config.yaml
bias: "none"
optimizer: "muon"
lr_mult_qkv: 0.7
max_grad_norm: 0.5
schedule: "wsd"
final_lr_fraction: 0.05
max_seq_len: 1024
Each number is 128 + 24 x the weight over its row's rms, rounded and kept within 0 to 255. Layers, rows and columns count from 0. Numbers have three digits each. The size before them is the row's rms in percent of the matrix's.

# layer 7 attention key, 128x448, rms 0.0431, rows 117-127, columns 168-223
122:166128080130132086131099118124125128144147117184132134122127127120112136144152124199106144143121153112138122144120118111154151156139108166137133122112125110116122156161
118:131131171147120109099142087154176090157102143136129130114090138118130113105122149135090140110132126162110145094096110127145106106137140151168134101176196106133135092079
123:105115142135120154111145127135156120090143119141148100087155147115147119123147184101118125133068110145107111116113138164109123085120110113162185106082110158157098116121
127:162156155123112122081128104098156110124128120092131130138146082172141156163092118102130130148141140098093109099146097094148144079121121125141148119118148097138105109135
125:107118085112131152107066140116156101127162126118110104125157172157110130117128136167179106154141175142173089138100150138126105057116137116094134137132099099126104112123
121:149140112128152123149152144170139130096138097089101120101137156105092092102087125168105101133126100106173130142142132101160121129120162137086107118164154159143089113141
128:146144160165098148176142137110155107119123145141119092130131104131129104131156168116155130111157118067089171112130129106094103130131089112120137128082103123046123107129
124:135103130125103106139122133132131144150164111099131146135108121122103170145094131159114111099129113161159137114097122157118097143112178160077130112157119140134113128133
127:129150099139115137131120097155129110119114079158094119145078167126057130136124110123149095123134131127135104156146126154122101105148114118156127137143118111085118124101
125:109129124160084120106109149119135133108122084138123157147150141117065141106118126100193111171116118121111138108112094125177116158115132168151131128129114129145157163063
124:136088119154164086162118125145122103139142119133129152104118124107117134116149189081125186142095095118088134114095133136108132097135141152131130140101142114099101143125
# layer 7 attention query, 256x448, rms 0.0459, rows 182-191,246-255, columns 168-223
107:133167137133135138099135117104135084129129119114134141142150131134161080119159125146127125135098117106118112096149160121135152091147120100111126070120099115150106120129
105:145139144126123187095114110143124098156144145116151101114084135149101105130130128135124136112104108083104122142143100117106130115119133136124130107134175142066132135136
107:100120121161125082127158166115129141118125125147074125136195095081110120082161126148082118090082137148132136169111127116067123179145120093149093133136169119109100115130
109:118126097092145097105115110151122123074152122107140169135104181161134159097115130158133123140156141086115144172120120137134147149132153129122167123108082144145144143157
093:132164122116131151103127118162124174111125120129087106099158150126136136129106153127138108145128133111120158147133120115131111166152137144119164173103105109143164120171
108:065112141072118148142146139135110142098129105123184151165067173096090134162115178137153170120124105105149131164099115081154087114113121163124138124085099146120115108134
111:094128143103117116137117120158134129135163142123115109098125116151101160125113124080145112144107156132125163141135163119074097141144133134107114128129098115185095113137
100:163132161119118135160126159129184128117115096108060115118111114130150141112160170133126087149120112130115073162127149141155131096144117122141106101146158102112144150125
093:106092128114129137153109147107142144092120184157114120149116117115133136145139135139138145124143149182119149142146113119148103133126114104130112106143136146093089115121
107:159123121121127137157124135152079139150101124109098141106156077117125122138119079109145139148142117143156123121125179169155138141156130113113096112110155131082130078148
125:104131149120100146122156099087151125132104108095131154149110113154153086143116134124084117131089079127132104118169128136097138082140136088137098105120142102116066130110
124:141121132145119137102129081131148129112111157142130076136102165114113084135123112110106098114148164123116136161116095132108102080112116097140146126108105124122126107093
132:125159097117117113123148119139082088083107136152103144108143151167098125103124068083110153114150124137166130136136126164127129145152144101126127166178166137108141109109
134:129130134119091125120106115132149138086136119138084111125133159141105135112112153131197104164086136147155116190111130137145155100103144153118140130129099147121139126156
125:089160131137125137120135146135150175130111120083137108122095124118122141150108130141132119132131123119110157144133135130124164135126129117120134136135118107105127107164
129:154147135129100124210083126119112112103122125105129119141087124137099125145140138101134144105150135140197115148132153121120124146116140090135109122086106184108121132101
122:105133125092102124151139139102142100093154112153123137153162147139103126129090154143097083135165150122182135114115163125137098104110184126111113124114135132154120107128
135:139152143097141165089131126131126108148129123135100113121091135095104158139133148108137112143118126094095102137170079111121130056149104157129111072134127162103114145142
136:124142091131133120108107120118076128140120131095104125133113123116102133064091146101132121161148163187114134133083160082166131154100164136107151086160126144095146140172
126:145120079148126084115136131108118130085114151125101127106133100113171086129078115118127140132129120165144119120128146149139134125163104130109130133112137122123118152128
# layer 7 attention value, 128x448, rms 0.0779, rows 64-127, columns 168-223
099:099125138112148117126141100109116123100105161119126133136112080169109154089152155141116079145131161136144127130080154119125078138120133166117123126145168103096123164156
097:140153148105121113122142141112154148131113150126142092089145122126086123107105121146158141144092150148137088103154122116134135129115118126148084097151102147123139122184
092:115109147128142138117165088137137130151093128131087113135117107135127147112096122187127153138090134097072126123126110151144173118123142123154171168147144129135126118138
094:144104146140113122110140156123132104120142141123154131130147136146117118198126127135109144121137135098110145112119130164110139118175124138100157139101120162141130121114
093:152130145108104083100113107109119118197149151113153151156099100148081137147137133170126117089133108113139161148109109130154084085129127139138103177145158129171137117141
096:120122121154172132110100160100113118111082143146121113125108097084151138121121102107167138120187094113084132139111103131144115140063094097154115126158117128107110117143
096:134176141107159118139138147146129111155118142123125138123123119075105111111089144186112160142165126131135123070124109113118161154114158183125136104139130142150141131102
101:113140148134132160088137170115113162125160085097142177088160128131106088125146142159091163115114125146108120124091109060130128154114110164126143108130097103103184126122
099:125141109089146137131131133115166116148080117131126154124127117138145139103106141151174155129127128160130152123138118084091124120128116138142157139128134112142144149153
099:089154138167139130094117112152121147113098130092167115115118138103126147148167139118078153136166141132094146125079128119134133110130119135141161145176150158132132083130
092:117129106141122118096116132136169164126106127145100102108140127126095105128166167114124125116141107151141069156131115105118111143132150148145135166139119135119079167142
096:105117187130143141113115127172122122125123137109144152071107127156107096104140119159157107162115120138105095161152140104126142151131093135086121183106107133139135156070
097:189116103114093139137130097131144134123097139166158157089158132153131143129120116132100092127142147170115133132151090161139127121188119166163138117137142143134127151122
098:142153134090127092125148123114133073122127139148162101148159107123120121151105147091121084133149151105074110089155151096155120130141151142155145131133140134149118119156
098:127105131098091141109152182155116091105165141115123144140132113148130104139161113149160122132141121141161127130115129113175152162130136089144131126130142127097121093160
092:097125145145123131129138153150153176164155097112125120126149118147154118115165156162186125162087127159103128102124116134159158133132121218165126130146142122127127106127
104:129127136103105156160123165151125113109109096124116110142120132104125127140101157132079101116096100155121145091143142119092105145105154117153102100138122139146132181116
100:121137145107126162134136153158140139149135091129138142135127104092118158122077097138141117140071153128125117122155144107119137149100134128095105139130134116154186154133
101:098113090160174102102127117069115145113145115146141123130130132143122162112115156176143160152116124139123132138128106120199121108144111110148122124112079088113132126128
108:098148117102144131127077110137111102158105104132161097164140119149121111202107179115152111155159150151136123101104145171144104124128126127122128137143134119150113094119
104:132136130136138075136106134131144095159145142109133150167132115161129144136119131116159121144116107146145156137124100130169101146151115060134113068146134118165102145127
094:146103151139144159150114167123125139113093140121147119084119110115130093185104154157121139114119176089152157152140073142156124161127137118156187129136095129134064132135
099:133072136121087129084136077125136116140122139073146152131093130140100120179064116116180114125147108107094077140122167126112097132118107089163143105121121146103067116137
098:102108149132132161111118147138133156121138132149182165127182135129138129125088101125135157128081178095153118099153143123125120084127163169126145126136123110140131075129
093:117121149124059110128121079106130125130141098144090126209098142100123100138117106191079138108140117119136144128127137144108146077142126099101129104148143122109150113073
101:173183135104116118157094115142149140103111125137132127090096165149110106136173138112147111151099131144091099128100155161102130075188118142121160138077140150131145087098
098:145152168137101155115122121130139153181118104151115134130114124109120134118090102105132110126142072098152141095129083155177146131094155145121119116145103150120125127119
092:148095170119103134120099113158155177082093102125142096098128110124153154176119143116089108097173149129146140129155143146102134072131136120155145096148131146168104100130
093:132106127126132136127123127164103149129122129119076116134132102102138140130134111078135126132131144096157147103117143154131139184110088132164154172132084160091160154137
098:166157106111112106149138137143104162160168149127150119139160127106077128160089111149166147156144112126155093094175118151172093146110153078155171099162107122120122116119
094:138166198075101162140091131144119137143117099117131132111078155164138140131098122098131134146167140167141093125112141146106157105117143116105169147179113116091148092146
094:139138128091123139142169128131109142161136120146120126112118127127083149124154174123120146125087127129108108179122127107146118119146122119127125140164112137077135097160
104:093130131138162145102116128123138119121111155109137080075103110073164157137187129123146130133108142096102068100132120159139137138152116133079124125166143112116111119121
101:114125102117154097141140100128106114119139119136126145178082149141126115137104142141148107121176144120168148157129123066136179109155119131152122115086102080121132165123
096:162128133124125132135123110088117118107138113085116162137157140148162137124157177137138096099110117150095137121120120110171147102161119111134193134125173148180104163133
098:115109126130112140152118164102099088127171134150108141176128128140078144122141163160131098132122151129105141135143127144088150158126140139152099090113138091134139138119
093:145117097145170167150097136132138133137129176134142146130121111165147103133129119126093136104099132119104112136143100124100097128133112134113139138118142109132157125141
097:072097113170096135112153115124137151147114142133115134110136067132149129120126141153156112101157098158150138131107148124104101089105104106186175163137152104112130141126
099:144140128096101168194075127148065133107156139146127093163089130172093090117150127146121079106105159082114128118146147108099169160134141180142190159127120108112151125121
100:111134136147124105135110126154149113066138154148107143117134076126155137153163156126143152089117125110124149117120120093131107155120112128145103120141151155083091115131
103:110177164120180138153117129149117122110149162107097134113095128102098134095129147136115105138117147116135127167130128077141153126139111121083184123155133161106128147154
097:114153143142121106150126158158144166142102130092145126111161151149145074115090139112117162119103142116179189149170139123120109147157126123105137130125119125122106132135
095:122139095112110125175114161126131129156107117115126125151142157094151123135098099137102089151166167099147135131101100141143146114128087131077130170142122132117113098113
097:148125087107085105120126124148100125138061158140142155131128134132113093126154134118179179147124121116122141123177114139113096119138091140145150122133119130161137141126
097:130133141114101116118127188103103089151156115118143091125120113088117071115117150125141143097124136121155120179102163159160083151158086157109142161148132119144096135136
100:135116143123104138164125125148155157132117119120110114114139132166174095171126123176132087147099171155145118102150138078134064112110151134127127132130131156122113131120
100:149136140133151121153166118162154139100158130113150160134136127110184159157134159173158143140121124142108112138163110115138146140124119163116157101120123144162112132145
095:120144114102112131110137137103180140105116091076133108123127148187065106154100132125131135109123127120110112114137113062094150136142117096107094121118116126139099133159
096:128144148141142152122180083145171109171079136146132124137133130147160145138127125112107107110154136136097117099124149122136109156097134102126119089141120152115108150094
095:142128116159110154133125181127105102140159136108115107110088126139128125129124166080086122093170128105116120116122137136130122095106107179087151102111095157094143119090
102:103178103123118107137144141122153145126131130164155095110148094124130124069136122114105124166115120148104116109151139172129162117121148115080098103149134118135151131151
097:117122101109108131126122116151085130105118140130120129132121114124131153124117120159131117099135117156108095150095132119122103161093082126090114158078160104106125129142
099:159152102083151138112157142140100100134096143137126195101189147094104124129182141107176150107153128126142095147124103132155111086110130145128102146163135115178135106125
099:127135143099098134134133098097124133105109108136095136120136115153120111117092131134127104112153117128141111111107126116116117157163167152178129144096146175136133156127
094:132160156097084108109097162137162094145128142095108139146115164129110113107124106178141165144108103091116137178088090120141097120127147127139152131121159116108122114088
098:133154109143155144107128134105147129091123160110123139098117137137128148141152138153121099134057111123110144142140115115136153123125117127110150127165129117157134147121
100:145162140157161124129095112140147130126118120137136111171139174120120115111147093143151142110145096130176088106126147117126159082143100117114131106213125111173132148104
099:101166087136098114113142135149135161140202131131102111073136154134119129138101146077138158122108147157151100090149124121135163102146099127137146119121114107114116146130
097:119079128111135105160113128094179133149151136101133171111094115123151097126146115141173125141130163122127127154106146083124142112118119124115061094110136114120136122143
096:175109091158090143165150076130136133147136151133126181109109158142111102139120097140108153151114121114103122116126188154142136127106146130134104146137108097122154114145
098:142131132086153119160135153101073173097174119156152125205115107088168143143137133097110113145108111108128127145091130163101126166131116145107137099065071121107170122122
098:102173117162050121103111152152155092082109148124123124188147158149113106126117125095077131117183155073131117133111142102137131088128143143147122149114152163107115137151
095:126184138101145139138137167123100118116138129183122137100129142107110165129148154096154165139114146148104121122146102115187128138150155146172095152138100151127106118124
101:094167103144144168123117122144113148138154112127173103146126098124112145140161115153184135099117098114120141114141088123089147171132097151109128110127091155135121128114
# layer 7 attention output (transposed), 256x448, rms 0.183, rows 128-255, columns 168-223
095:163115097127149127101126149178070126108153119164121110116129093146172108166143130140114116118130136108129172114144100103122126111120122159128156157162115126136111164131
097:140122103123137117139119130110108100125079148149093110158142125104180139144121093160133097119138052118130110128121115128117095146093129114119155134126074139104150120120
090:136111144110170131124121154154119141118162150100104129160145111148122122131092134125130145098109134166132139091122124120124131130126161184144152103115176116146117117151
092:110175133158113129146189116121125097093115159094102078118143091128077114128126135128133161125141144135107098158094137099137104084137087124164123151183138093160122131112
095:150142119115179125158125090104147095128088144129156124128120164119175123163151098171123130129127102084110116103126110112128146105114136099120157115103102107130096136126
090:150191135146129123133144130140166167112113120128157113141102121134131127125150138092111125107174191118126145123109125076131130111156163170130129150117120165117131124147
092:099127123142134112152139109125118134126088155101081147104125128128138128108140124153111120127105153134113119147112145133140112117146154133136139133091143169112097105115
099:104157131102162140112096146114121112154125136128099091129079136118184133129117170126097136085134091128142158115122131101071112081158136114131105112117121107160126089108
100:178147116132139114097143118080144112154114119108114093106114087119155157163111097118175127139092117107122133119179146125113144111103136105109128122115101111083112104123
105:113084150121168148107157111103145153100130136098165124110113154180150143082097114129139104091127158117125115125164099174131157133118126073066141086131163117124126121126
091:130109110108152102158083154111098106115120107096142113099128114140097127149129118127121132123144111111115170134098134109160090147138138105135118158188138113140142109092
101:120097128142126126157134124148129127116133137105081169117160143132119144084177110164152132139098112145095092128132169148111121111168129108149119072120126071126124066126
093:134118116169091173130177122074087137127111151155100148134136148109153108126162128107176154163163136125118119120135169145104136120105150149131114123144121127124141146102
090:126122173108121132106129152155105113139103133167172096142144132125118102155133122135100109103099160133146138104132120130149114162118141126133116143114087108143146130104
094:136128140125125106108106132138125116133099122085157098123166112132154125138116177138131161154150152141137134151162145111104182190129111139143106155105174116093151087147
101:126120122114166116121096113141165098104075111130118161147155115099094150136141105139109142131150116138113127165103116127106100087148073059111105105134115129150137119100
111:145113154105105122108111110094120144113150107129121139116081160118107104079076102110149163150176131114135084116134168130116139178110114147141109136136167136142091141165
099:142106124119101112137083116161103117134100141084135147157095139137098110108130138139115118100125121132090079135066158121107118092104127110139152114119078108124170121127
109:142131124135141116131124150105100167137112180110121090087180132115126081111110110144091148124115130063155084126127135152108141152141131106140101127130119144113169109129
101:092140130126113129117125130150081101114112139111129105141156116138093148139090155098119114135137118131126110136096114121111129178141159146106089139144151109125121154127
104:122152155096166190121098164137106135157113115175133105117169116122158152109129133118109136107141156152116119122119109065119107121101137159158126116128116103131146101137
090:142161142152112111141178140101178119145109084180124123094174101187163087108156142108121129161138148141099085134118124109098152105156132103120150143188095133145123143154
092:139112105134093144121116116126105116103127141104124119067094159093129152084089138165151143144111118111100166120135138158145140152119127171129091090135099144119163174101
102:141170118083154151173102083128102119130104174124061142157136082134104149102114119162132109164128094119159135141132134126121117123143166121105111133115138092150121151099
094:126092130142130133145108141138130110105143126131102140137127119121123106099120120131074124118131150086084105137097142157141123167106102116150197140139129124111112143128
105:147128127135086100094161135117121082049074122122160132124162127143118100149148114155138140132103136132147118084083135147138111111136111104139150119108086135140095131157
097:160164124129146137187151144112107144107097107099167151108158128124100105164130162151138159148128139144136126125106152104154102154136133108095121123118139105081112104140
094:127144122091123124131139144134131126098091127115159093120141096148084190110160108142145147067122110080140094146137118122140102120113126150110141149137160160118141142143
095:159108153117145105155074169115134107104134143110150108122112150132120131111151155120171139124145123174148143071120142160133090121128108134095142154122149132113141120107
101:138126125137111157113141147078140101135146101118136083095109088116104165157099135127149143112150147119126090176096105103147095088151113131110111123101132122141189125121
096:126097127086081087152093113177101108079140128119104126126128168172130089139143128151118092148141130133082119131149111119166119142107129128142148136127133117077168148096
092:135109137158108122158090172127156099145128103102121112150138120138193120132132138118146145142134137115148113109141118158116143097154165119111149175091121144123144118143
105:098132133159088103172162129109158078126122113153136157138144138163122083122144112150116139135090144154150087174117156129142128097118142113092125118155145131111122116123
099:095117157136135182129160107117135122151139108116145127148130087147128146168143122102100146113141107123143121131122114120112113150124095131130120094123164136155133123148
094:161122161132179117165128104139122159158114106154185166129151133127147117204090153078115079170119120135098138140106107112152125092118127110126106157155112159156107122121
097:090185090142118081148145101118150134117173109109100105135128126127105194154130123130115154100147145131119134142089059109119126114131165131124139161171118135118106146106
096:094101133132147106106149139118084092132134136138120150145119114100120125107148130116098129132128136131146136121112136135126175136084098091121174125168122139171129072115
090:134085151097113123155115140121138119111129147118086103100090173120148158101114137100134151131121162094124153115124175130131144142152110113131140094077108164124137161160
107:130134104109153135139093145106089087129127122178109162133098110150121092129144169162152154104144104133149150133139128127152129087141094129162183091161114111132094098152
100:121166143125115137148105125143145150164126151147177095105114081141152138116139122100151133150112106119128184128123125118126114151187093129135131134095140133153090134093
102:146156143120154125152130170159103134108159112137125126163156100128187155140117133134139136099159060115115132091118094140118115107085132119132101116122088105073141144109
096:123101144154138135110086151153132129121095131097139098137121127098132147104107150151162115093115150119125079120114146122138123127179092117141108122151153146136099141142
091:161156112154126118125111120104127125127102077147151124126150141141136113135181126108124112226166152111166127150122133181136124096099093088137165160101137119118164157140
092:095112119119135127145131117100134083113172126164145164116123135111166103149127085090138107147124159181135147143114162159119118103160140106150090138144122167140121099124
098:166110116104103100090095163142133122147118099101139134101120123122140102137109119105132093081106160128172175119119177151110140072157146148129142074102101125127113128124
098:118117203127139152108167164106141133167099098118134156128141153161124146148112151110101151165148119136090157130114145089095095063122150127154106146123130167120115139133
101:095154119137113132129099146127156139122130151113132150141145162131136154169117135109108144126131047134142140155130121163145118156126093156145120118093139115126090150138
098:176144141172142151136151148104106151140146104091112114076132133100111142130117166141142117121115135145120147141134131101115123122115112152134132135101101134124127116099
100:131121178143148108104115141215055118140098124142116099131109152127188121146101119157089101154148101097110148140180108092118154132108151179139102085105148142137117075159
097:142105113152136138078140138122129122119133106138115185105114150137148133132142110127121160115144170147163090132122109113128149132135110166143155144102160113123183154143
090:112160122142177151150122158146118125140163152153131117141128107143143104129164154128108130162125111114192129129130109114138103091090159110161123122124093158080111161179
095:137098175098120114174135106136116105146159138111083116076146121118131128117140087108120094127139143143124161142085139106117150109112135092131125102115143126161128126158
099:123157103141076160197138098096146128151147162147136129124150132112153149125146109135149112115129151149149099196121119109145109093120163127069114140133110094151169144136
098:143109146119132138103161147163135124124164100126162124105127139148119149108102139129155090169109114121132131125178115118103127119092102173121142160136130164077092120105
098:159088143101145138142186105122129092125142127145138147137151177119136138121133115102150125123127127037144130189123083113142153114086144161152141144089110128132172147133
102:107146120111159156092182150144105159130110117159111129121143156097119164162151151098172133089143121128124138118139122104145130154133136124168180160117085121071130097139
097:135146088123156109133161086143102111133175148103147108163137149095114137138104103170109124115119105118125123132145172149133104130150152127101113142125131114139158110100
097:079151072126114100130161097130107138141123100184079156134128124141152139113154139113102131199114116154121210088111129094119129101152138117127170140178123175106131120083
094:165136129167105129176157100132159147149145162119145089119108146097148110086099105150104132143154160103117192121142121133128112174115105131124130124109109163146098151079
091:145111112128137126133118173140161134110088136095118149126111159117124158129120157165122181124120138128112113133109131155161121119158133090124148109115150092099148115087
101:119106114143155114095072106109095111129127141123138104187121118123113120188156125125119105110142094152165110152132096139120157117127127151110134128110156118144139147137
093:132159195120103161145093132118108091143109089142150105087147168132107101146127168120115085103133109147131151124127148156111131140109139149129096099085147119098162115110
093:113130163130129096166117114145140148111170117158124107168120112091152089128125134120131092078149108116151079150142122120106139142122133149101063106145095099098140147158
102:134128118129089118089121129112140156120098130169082118112159138127115136173121137119132141050132130172124132099117151139126133152112134105153162107156069118115151147154
104:133148125123122121146097126140078113101138091157099133105098127149108117106103113112138168101139086160139120067132112105147178147120121112168136096111108115169096104208
100:141118162088146162123085167093111140126156140179109118172109153167131108124118174164136122133125120122141116139151138144102123087117111106149104101104110088136107152131
099:116120138111134095148093129114152108172134134135120154129148118123110107143112194117151108114093105132093091179094115145127120133153146095106126122132128145114161133105
102:095133092153124168096142076125133132110106102120127137164129147112159171173103134129128128077135123124178126121169120147131130118167166100171088102125162090143109080176
098:098111117162098062157139151162164157106147091095103142128173156114115112129135158098118160134113115160154125127124127184157114101125103151126138144179129135139128179132
098:107125150108141093124149171152112140111187131138173108131168124137109109141101120105149112151142152089152145114091140135137152103120158126129125112069117126165072152121
100:121157163121131162148100119135104136156097098123120110129064104114106184164060116110133138131161087152121145145127092139125153120096122117157112099116090143112137120127
103:179082109066114114090108147129132115123115129123082117147129109155101144094129127061149119091149067123119115142141120130110114133106127172134135171093171143156131150125
102:113101095111124103124128122110114128124173131134159104111146103127139130120170186100090126159188140101116103109133134155149161081109082123146103134120133147153161125136
093:136131098109157148095123112103122097135115129134150125127100133138107116131129071092139143097100150092117159106164114109148127089153125108128111158122096149159118137138
097:098154089169119115114115129131131162123155144152113089190112142115134089121133132135098111096150106105117098152109099171138131104144137130115149192144109148127121086136
100:154151131141100126155124172155107156096128122144141122151127117129132151154119165089123140120186099086111144103139086111096129115088133141155079155164125141133079144126
101:118108137118129138112110129131127132135129149121130117168073134106106112150141130119089135136123099139126117143095093136126185119130110148125175147106140175149143123117
105:121159125127109126175149117148135137145089077148157085140114114151111162127148127139187143084169081111152073107143144147143128114119148101126113102120091121141121118149
095:120138087164148165127114096151126149130136122106111164155113124120073167122125117110106122115125178116129128131119067120110191115124103152176153136105098102104149102128
095:131125111133122125117096102149127116134171139141106118166112146174155107105157120121129125102121128124132122085140156176125166123140155136118150140190160092126148122123
100:092130143120113132115087114148147113156142151105177096121126131138081144152141139161150125087119130130177170111113122136143124137176122160146106122086078145070128167122
098:113151158160145121142126170100115123144133116095125125138152077096116116135155085109119112135145170093124104117119145136162143113124131100171154177149129161133130164124
095:126154123131108096160127114184168119130131143142116139119124131110118165144150097138140110095091123147089127125100108130095099128125136145120119164103167117116115133118
109:112160130163133135112086175169155169146126138118090121140119138140117128096109111138111102128093108112151145159108122129110143104116122137116103106121125102135094106133
103:143129124140094077154123106114149144114117137126165102137151113099126140159076122097119128124124152133152131156128134083112130149119132102146083116120133091077096132150
100:140122148134140110157128157158105117131075124105091115148149147123130132150133108120171119116093133110106155125120139149147147139126109141116112099157102138118058145124
107:135143128132112154150100150136145149103117149144143081118162108143152097139121119148108105102114127093147195123120117134165148122168137139093171139090086139076153143155
098:127126164127136161086182135090113098110116131131146121116145117139109123079113129109142111128172147119171107132137109104097130151138102162146110091143124131106136121139
099:121083084098121127113119118118164185135113118100095135124118133125154144104090123133123114154177086129111120135131146124124110141104114180102137115133119165117121131127
098:154091090171113137109142161137120129130130114092120117130110112086074139120054168119105115141173107140120165124159153116101160151122079161115117125083132126131170122093
099:121138139146150126129116137121149092129092146151135103141124114167145124112136151154131109109111109118134136150172150126112156076108132124168095100169137113140122143068
096:131075173166142115119211164121159077151117194117175124162121119127125161145122122140130175077143131126149116097103119083112151122123158093091117150132119122127165179114
099:150128087109124138090147099133123070131143083135104138133092150143104146101119128146128169067128150134125105079094149151063157160133191081118135120130097104136119147137
101:116105121106131170127121120126157138145115114120136117168143129096142152125109152135123104128077120142143112137128126159105160100129092124118141076126081113113141127104
096:143150143144090133105144114086087082136146127154110136135182134134066083122136151114115164116172103106137145151144160141109114122083111145126104152113107146176131156130
100:117139108111083085083124148126146139150173092162135116127136138105138122127130161138106097129184134134166121126153153140135161151141148155171138152151125128164113110098
104:108147176111142127156143120136113116132153141130161117164088131134098119099134147134165133113132143115154106108144132140110129157106105152168147109121157101091119137151
103:121131124111117146163122129154132116127131166098081142118126166134111194136133102190116083143132140131119147128090113115097150146112131136121133136110127137132122108119
096:101159086130098169159124141129116140116118120113085142076142140129130158140160109116154060157159096106132127102127098106148123156165140153166125127144141105120143140136
099:159105143169117131105149135134145170091100117142127180093113132127148120136139106100106093133181168123149133113101155133116121158093137089140147114150123169131208145154
096:157094147130120109155148102131113094183110151148119129103136126119127125093115143114111131165128110130127154117159117093135093100089153135149136111111137106100080127111
105:128116092133133126142166115161140154104150093130136145114107126105119075124104123101159105137120104111118153159134113205128135147142196111167145141159109118106149114112
089:136124117102124138086139090139146099093121098120175104126080120125103134133116109114152133119125074145179115116129152132091171117114117112174111116138124095144149073140
095:107128142140162122107135154142124145149128127123110091084134146094104134136090110101146151138144117075104101122082079113105129112125126128163123148105147138099116132107
102:163124144141164126147128132121120118133100152128132150133099155144116115166102143113139112109183110067166095148111172116141183136062115162108130108121118166147151148146
104:128123119130092085098176129141125102144120092152152139145132110164102119132111123137117143092149112185099114156092133114128142121071170114140109108086138119080122117127
100:133126174082157118124081090121133138135182112130148109113092099121129152112135123114122122122144139106105121130133153101143137124188150120123129161094103095146102170100
105:066133108115128142125162106143143110097132114149175129116144119147126091139127119140144126164110127128108103118123119129142099136095136145117130120126102127111093156170
096:122127119147132168089118135121146129144120144084165149124138175153118133120123127140134173121134131106101115066106147145121162104142081114126117151122130169103132124145
101:121142106122106127138164095139130106109127146122134128153137102170141131142152090140124074134121100095143097134121131137101135111123096130140130106118154114128135121161
093:135166110133117100128137143147112097109119119122141153110128116131133134145161141103084203163148119106144136144149101154136140141134138164159120103116142139119115116156
101:157127134143162137072116106113150204123118110172096150156106100104120130101127111150128136117114124141122114163141149127155127139161115148147129140142130134115128168129
085:170139158102129139113179186098086113107135114092168138141112113128117146189133149140139126162139136143121115106142093105136120117161158139119151129139110137097134141088
095:138122106139118123146162123111141132130111165120128131122106129115139135107167091136158104130114161146139140119113118153160091148101129105129116158099173118132140102149
105:102138123129126124160091102104148114110111093170143178152089126183146123117137130132108098183154130189128128104125143155150059145141129139114137131158107132114124121134
101:119140121125149091095125088135134122128140137118172138137100147121110146151107122135136107100121138109125098112136140156129092144172141133139122111133106167145125095136
095:101107135142111121140124137138154133112100109101117163136096118084136181157104127119125131111142115117144084103116137137125166175138111121134142093155164178116128147111
106:098144081155121108084142156101083110115099131138078115145125142117162164128088196149090156129088074107155116119133188128099104163127145120124128124136122115130116109121
097:116140110121088074124122080120121082143177128137162155179103157114085123136127096141125126170125108153081138088167118101123112100136133109113120113141115117121126113106
094:145117132143135139162143157139148117150115059137197132124095115146148140130119117132123128130103146137147106119131139143100112082103127154119124186131139148144176118194
108:112119148126117177078175139094133131112114139193143105111117113133183134098121137074137141145148120113134145118131110132119137143135120097153149164126121134139141115142
101:105113122132123159150154122105175133151160097109163122160054113122073129149099130141158134136157115144115137153127142142143091090152155134102131162135127140155176114108
101:149132166121092118077133182104128130138149142144111123143125143119139120127116117158136147096082112143127108129125121122081126126108094135168131116127101114147116127110
101:163148182143130131142113131104163098095122106132121119155116166107136136093146149143139130182128160174127142089135125070112132126106136095097155110127154122128159126090
100:132145164150153100168085114102119135144118112107140104112140115097092129128074124106148149144115158106169096145132142138147101116150151173148099124188152125120144135101
101:119136100091136093128110124106137146134108136195102138095143070123125117108132102148153100116122143173120133133117156119147132119116097089160129120153131147126164115113
097:126111090119128139117135106078130139144142101157121135133126147086107125112148137142149117184093131083129120151100124128131168104158097116123151115101080135132082148111
099:135150114166170144138129124157197075087109148112111158074112127095117153109129080150111115112130113113136121160146154148135134126124141135147123171108090132138173138124
# layer 7 MLP up, 1792x448, rms 0.0849, rows 0-10, columns 168-223
094:115109138124107153165135126143143071074126129115126150094105108099128153119173125108119097116115120073177065148132117171150119097145090118102114101101155095181123148154
082:126148101146091089171121089120140135125205113129133134129146124133124132134124118099105141165067112125124123151159116149168143136166115118156143145129153087135151142140
074:112135141101124128148086093105090146125121107138113109104143107174141111107165100101178184163095094132152133134143105124139125124123119125103127109126132062137084176123
088:145123120097113106138159131126118149152118115125102154127130145121109152164133088149089154122145150141125137133133120097129125124063150113116114168142097110145055136175
090:151097134135110166149151152118108106104119114125090123116087149100112164150119161073141106120081112127143143155125153137105130104123112139103083100125136130090160127130
095:128111081130117145138147166086119108120136137138124153137130129122151129112128161093171130106060088103152152122174080099090095164165141145136139167148133123112093129111
089:103132131079123163115117134097124100116181112127129153115118092175134128111099140100141125115118129127125143139155156159135153152144158170150131086131113145087145157079
106:087115120135133101101126084122149091126109102127096143134096154185122123137096125138136127100128131119142136117139188158093088147071140134098115105110123111124108162135
082:089159117162171142118120120154119125133152143131133137122130175137164142122102116092113119137128124127176121121124165101123145142145137119143117089118127120148139129103
076:139124135115127087163111159119135124124136122159130146137115157135112135142116137134142145134115118121163106106143131141125158147088124107143120120118109163092159091145
094:129120111064152129145132128111087095139116145144136105127122148122136149119132132125149084144083129114098157151159113104126113081138116112156126153126113123149095195114
# layer 7 MLP down (transposed), 1792x448, rms 0.129, rows 0-9, columns 168-223
096:116127088132115136117097120133119185099145096127132128146147174132120103097109127115116138135156146122153123141099146110113140087064145125150118107121110118107140111143
077:131113109132078131147133126116140157112112126102150187116134102093129128170126158139100168112131136124162170079127141112128145101161141172150079123109165146113128119117
074:097156120102069170154102137160138146137116123157147102093152149126106128130141137136163113125120102151173145116154112133068102117185151136106097105142107156190110112128
098:127128114087101080142138130154132152173105112119134138102135149127135118118130083208084132141132121110157165121089145143160106177134146110125148180117129135095091154148
100:095097172094124146139143080157122124159139144128162086125122106141109165162122194123123130135122168143148097139146125133114127097108129123122125110117135058125138180138
093:096135179091128125176084132142156133129125101166116176115155132121150155090143103123156123139116130164095154160151102141076119076151112124113131149141146134114154098124
093:096135151155101117098116142150122188132109119164098142104130069076093127101152082123143141104140147148125117151123082084102130132129088106151147156113113128158120144137
095:125083127117137156139133101128129131170146146163111129125115147101140155158072073162115188129103145144148144197151118109111112148162149148121135142098125137127132135121
080:119097165109164142133117141132098153122086133163181069091141093158143135135138112133145140112115125129146130116093119134146110125134144082169163164122154129136116076116
073:112107123122121100123119137113068151154081126121174136122176140135154133096073135131161122114132154093148121142142076118119107162131089115134127112163125123140068138144